{"n_layer": 14, "n_head": 5, "activation": "gelu", "positions": "rope", "qk_norm": false, "parallel_block": true, "init": "normal", "optimizer": "adamw", "warmup_steps": 422, "final_lr_fraction": 0.05, "batch_tokens": 65536}
Each number is 128 + 32 x the weight over its row's rms, rounded and kept within 0 to 255. Layers, rows and columns count from 0. Numbers have three digits each. The size before them is the row's rms in percent of the matrix's.

# layer 8 MLP up, 640x160, rms 0.107, rows 559-639, columns 0-31
121:111100130107105099077120171145166116139144104114125145137094128133119086178115111132123132149148
122:091119089160101149131156172133135175073213096122134034156111136140120107087110080119122088193196
111:093134151144112129088110108102173144105066147116151131189106110086096134155145044148197117069127
100:144134179059122123088089120125120174097136139114156105113123139143167132158142168095182119172162
096:130042146213128093123199121112146114123066144174167129117129114190185072161176163099147107107124
082:102135103154079094171168130172099133087121126147095098092118176142198109204121131123103126144097
113:175167184115134112162083146116150137097164076144108124123161130122143124108078088156129166080072
098:151103105089123097117137143142090151118155086209083075117074112110183118111147144085123096140179
099:077113103117167180117186137119167068108129110084104034106143122135130132145141121100079069111145
082:160121192083101076124118094164203144107197115136118148135089091186129112138165124095141096108178
087:115101129082153200135093106114166140098117141208122124113144151118093110177156172148113128179117
098:125162038161053172177168173083124113049117146131152121166136114098112119108080104114151153098080
101:128092106134143145154127179097132088122110130112138065166130156096128106106125130100136065058075
077:136100117108109090076164108112168094099154125095156161166133149185145083113142136123136126127175
089:184088167121150084118092134188138073146145086114127121187152128133190147200141151179127108139114
112:149117132133113137103121102121168109102124151124124131113121085148150100133122074125175109115120
084:151152137111119173140097115106148087105140114140117119156106108089189120145080099139177085140098
112:100109126183070169087101110142157135082108121178098124151141113054145166107151119112078072121080
082:144114139141151206144128125197148159131096110223173160105156087130159103167153158142131147164148
101:106089116083135112109142124157154158120137107150095192165193098101157124107068119136127114107138
084:113154170139092151067133088119124088107157120109201150117114080137120131165133150166141150150163
117:089134106046131189068140136180182129086129101137128135179138121125105146127105126116143105076160
126:143075103113170136116199162141096162076148077125103114085119110133168057142143165103146080170116
108:141117107102095123066170132136156085076134076165133084189104102153164044164096080115164072119119
111:128137132075144135108181117100122183171112148138164100144150092088161122063118067089104125119078
116:123165096103161163135198177150124149163146108165187090169123131154120106225151099116169148097118
093:128120137108051128101117140128147128093154089170128171137093097139146097101118142087146122078147
099:119159126128146174143112117147159126057131132132196167085153073145169155081084100161100092164102
101:101103140113131116124150114128101149101121100145180103180067140075145119117142086117156179117129
103:122176069160179137143135113128115140110123131158150099140080091134185014190170097097169135174170
111:125095160124143188097166185133118109128156053084114112170128135140195115164144096155171143147194
093:082148149146125123141182162149128093077139111131196172215103069095098143106096149129134144150102
120:108147136101156117103113136201125183105138052196114091108077091138150113125156117089139105126127
081:102131166151081134093168145174153141157144110222179168200179073133114127129077160161188061108115
108:146106152077159135131132176082116113104191084076113135134145147078129112150123099080086118174138
112:102145140157120135113137166129104109135106076108156118120147129148205095103103127130110109095058
102:118094184104145128037143166094161175096093136165156152151140135116098055165158123099148150096199
109:099069166133083128131135081139085105124158121098112114130154124113156092109152094054119182142102
083:129128175108162113117117157133136174116092120141096092111146144155149079158140149151117138134141
099:093120107113141118116187110124144162110183111206147130115115088178193116143159137096164139151109
085:126065093154099115181141124115122145132140064150119091117122126054115156135120101088095106116076
081:156199163134092152112144086117149142144149053140118117111055092124189073224117149089126183164136
115:189085144072146123120100176164089137149136094123120074165074108163105076118130176098143118086140
106:146122090147087142166119167107175163145113091127089136169168138056157144095079093159158153049098
077:065075099050144163067102176130156130108155154166123140096120126121098171125085140088143150158183
106:141114115165152150137135170140194105127138135143074147174138107123147138114084122099122123157193
099:051095142089129169071214106123127108078180157144102085091097113163133085091135134152140103088127
101:153193111128176164164193092124109064060159095111094090154100080138172075139150093122115145153123
136:087151124151141106157128104155117120117175023113097083157102126163184139121094178146157092182104
086:098123101094134132134090141163122064134128170094135161145179111199130171047089159158103139146142
110:129112136173107195132090108101086107057114079153119150053152097156189104159104104150152158174120
114:178184088153070150160135152098104128132136084129132162080168125130157161059078152105123150170137
110:174127150114118121097107129107165171153123154099149118095053092144140058128155194108115104114131
106:114132168091113127136161107159101138100118088132088097150148085141115093120079169141153116166144
085:172101161118116164130126168167098137117155097180148104141114089113140163143095108116147106100098
081:172139111130130123081149159124226061132120163126161120130125121130072152169156087084079093118142
084:135114084121181095132125108148128144138170129177166173164074070191194118092160130102184151142127
098:096176095167134159140138118111138107070158085161175119158115088106155092153110094138116120163085
097:126159136134131113110130125133147056121159077102112160180167116152124132112035148190147142139156
140:126136168128115098075146164109174138158143080165142117172143103111106135070163114097144086161160
084:080131147127124144142147135185142061173201054159147117126159110096104088198138094133132120116123
102:083173137136076119110111088108115145055128160191151128070165096133122105156107141126162165147126
123:145093107088165132126128125226156122146145130154186104146067054120115097132132183106156100149115
085:152107175179158150115130082120151113058107078123138138142118131132123104137103173084142101150120
076:122178129140139101123121103201168106083177111125157176175111067162181128107121140115169098128151
088:137124213050131157132133165173136145148119163183090103140087092067084099085092165061134130144231
103:071146153169137141152128134087148130071163091108120159197137105128140100128144165132156182155114
089:167101119102098158140076087181146147038150158151104157132141147170147049137130149142175126132129
104:134116156173135133076164140109172133072108147070157134109167085087090108108142115112117109108162
103:131150167117126168161141074139145182080128146103126079157097124120143064101087062151113083072100
101:151126111096087098119129115145140091191169115190173166124096127078132145179131170097154083133113
094:139082116115166158107145126135126045085092130079139131121131118148209155132107123084142094172154
107:108074066156098183089164163087166127143134161122194146130104135086138163140152105139168129136161
116:146158155089163095151125117179135089065148072120097142161075112076136133136049125105122047126126
086:160096156127123128142145124169173115131116115151073143082139089126178142118092113115148079118140
125:186060148100107159037160119102138081111117092184174137151191040123161133121138108100159072117086
107:163116109083143194114123112043122101120168135144149128173066102093214149107104151097126118078169
077:101186102142073159142092127066142129128190096109108170119135147084122143175068129154165156131110
111:121097108105101209112108169123127143131164121127119109176157138102169124137128096157108118182150
079:133062091082073107158133124166115127146143073165078179104155124077150115189098126135097081140138
100:117151159087194111160123111146161117100156120102082111168110069161126096119168108162070130127157
# layer 8 MLP down (transposed), 640x160, rms 0.0986, rows 559-639, columns 0-31
122:131118120126094113110155132061064145094105131129163138161112135115153149114135097144114164156102
150:121142125123158164081110064126108122108127149205057153105145173084083133132166084113120165209149
115:128128133097114057153108196115150179146129075093176115121175132122116170127095091078121115150063
092:170163132154125132121154194129132129161105159167115142108144074162091132103147046148112178127147
099:119116149076113130134166145203121187081087161093147146089092115062160160138125139123133139133084
084:120165171111091184167115118096145120127113113117082101096129112146150154125154137106185080115189
111:134133118084154132090163124071164150165112190150077148141075116147137106138160128138141146174119
103:093094140135147161156091141082115132148133136092167139126134143190039176146127119208146137146152
095:148126138133167193104108149192105097103140142140136150141046190107132136067132129056126087093093
083:058119168138118117180176124120089138139132173089120146137174196185094145060156166122083136116085
083:113173180152154094150161108084141103092097178135139114112122102171118184066140095091177151098113
099:120137185159157066096089165083131195136099108159130115116173134125113147159102153107139180107084
097:130148094165153088110179122114153136123118148108193178177100116153050159145109109158113109101144
077:192147129129124134153165140141135143136108181102113087097160142172102171138169116093135145092133
096:204146188220119185089090150137125163161126132132143156114092118130087145133103079097151102129120
121:147127121132127187195113116166142178148148138138130154080111175144104140132148120144098103065142
086:162131086168112165112135139103100137153140148061142111086086175115115114106154179096131193120146
094:177145105080155123101136169120115098161119101184140097113102158122099140097132164073119196143189
082:081130161100087117133162178190121122155104150109128135105100096165100130107133115106110118176089
112:094115133166143128067158143139164170118103125093097109170126134182135168108142169104114125152105
090:175143098151134163101145143111166184136102140144131134151149140168130147080144149117140082128111
102:192118105147090081156159077158115096182069125099168135149155164110117134132163155202134116136152
119:097182109105113179119200101076090087153123129151104093128144135129141081139180104128127138118143
081:165121117093153125136128167126121143106164144157103119153130170130111170123143130155104107140113
115:153107049117079145107124139184063117129153040133148159143144145111145134179086095166156127143068
116:169120129166125057118136105120176097113122160172085115119075155124142134099156085118123172154142
084:143155113137117143099112164143085163157090108033156149113149166116137118079130157212127104130139
094:173183111135095144089167132120113187166126174095151150209097141107096139103103104075097166125172
086:137109110128125102100128132119133163189130218125123192127145144101119097115107173152136122081105
083:104133151155113070122112163114157150119193139140080108148089137120092172148097117150155126127096
115:146132115107122174132090141119115098132112099164048124139109089150149170092024118085108129138131
082:144133174050124080108068165075127086162157135144124093140136105140169160146120094136151153124134
127:104111159126160145139079117155100168124135118093113077170129148152042113117145106092174131114113
091:177170161124164145179112122071190127144113148120124171101086143152135113122158157071156158091145
113:138133144154148113189114157140132112110095146184088176122121161069060091112117103129098147164179
111:192111094106164113176150135151057141144134117134070117135150069166138142122097184065150097102137
094:104134097130130066176149160113140146165148138087156121063108150093090168077135094127152147138098
100:207177142115126108141096212126115086138117125172186146106114163133161126106120128113153130128113
089:134112167132119120153054114060071119176126166115165124119194098133077102135108100106116089086130
080:121148106141126125171122112125120156101114130074127129158134137143119145154083106119145110109115
082:124106143133113104136114124093093115123121115106102129139167167149121182055188167164159111134137
079:163090157132123161154119112175115121112112138153105178141162179126112205112104157126149117082083
122:077088160105059142117127107135064198116101117163112092121171161137104157089133132171148184148137
111:119122130083142156150144156109141163116119125109117093098062157204111131088187106154104166162140
079:147122160157108124122116147096097134129144092132134097140152094116152120108113159131102070129086
114:137108124191136094121147100120127150112057152142140080102101145110107139119162129119157127176125
088:187130175133169164091167164130161169089135135120134099135125097110164123174104094117146176159143
101:101144136156095109093123146150206173130104132117102133105085160108099086152126125109177089140159
152:173125150117159134116132161098158098135116185109052111104125129157144148122103183115148161154099
089:160100128123113164118089185164095091157138115100130109089126133117114171117133176129157146058101
094:074096098134136110084156096153159104100057117141134143093088127167170129131157148095156136134120
116:144080135153133126165133129194109113127124107151126113087091112144074189145156122095121182098132
111:083134141157176125118135191067148126145047140112129073111185135116169057088186017149108100193147
089:188112110100081193132105174168123109156112167133127103093120185119116117117141144116107157084091
100:130052088204163089174135088147131156100151133080119146110133186117177161111133131128096162062084
083:116092146158119156112158120132081116129128082139182111103163094111102155132095134159144188117177
093:119061177169105144112120135130161143100040103163136100113111147164134164123105147156159116097128
124:155106156147089133070167129141181106109159095124125149181161102109126075145097092117145060136133
096:070090116106138163183108094132133168149134062151171145112146097138066129084151147094139064148183
156:106135134096152095183152153141159115115101115133126115088164187073086155095084138091152067124089
085:145133104113199093114157138074107166104088151139119140114163136151184156095141094113147110169155
094:169124144103070186154155168120159152160152133095097173072156175094183096097157127152141116083112
132:124107115142164190101145126069154142133126109134112166107118142164137151164131124079107140167131
086:075139106103056114141109151068114114141069122115135089168106141177106147127170146101110096153147
071:120147145114134109152095165112177125176136143103145126118126139153083165058177156163104122160096
084:164084151153136089066178110075101134155100105119139125133105165127148169148123134171133130098105
115:112089108155185187143203124107123129113107159126205114143113154104148129124154098149154140068127
085:113155128136119033168172172067115143124097105113122140106100104111157121136163120092106131145160
095:133090122104110136167123148150117131151162104143171145111177122107140155179109085085104159148152
104:180157145171154083046094175152090105148112084080121136122213182176139164150143141157094081120137
109:114111078169125188178167135121171136162041164138119054130108113147179115159092111131080120075120
088:081154206166113063089091154136138170188148097148112180144150078202087153110121129168111126108143
107:154107140174116114060140124132106090177120115113118153121103144131142084113146132086177116098111
109:108136188102141120056160169125190128130147086071081132098115188142123055130135094107106092156143
083:131125152158105096104123112132119165152115179122101180110082098122121143109125148145171188092173
122:093117132107113094163099091145046178093141149147242084158143130119084086095184147092203131125103
100:157169107098090102116094149127055111110119112144150111135137102093081123144148071173128140124174
084:151139138097167113137184158128139080173135148118155097133147122145085101071122167139105125100119
115:169142127101145089189128218132060111097100147120063066144158070131138133153121083115177064111131
086:129115140130131112161135104111096137150066103104121137148157143168131160121153131064205104140108
091:145119197101099155100088157056133131128099150105131169085109151115137077134115110186133094148129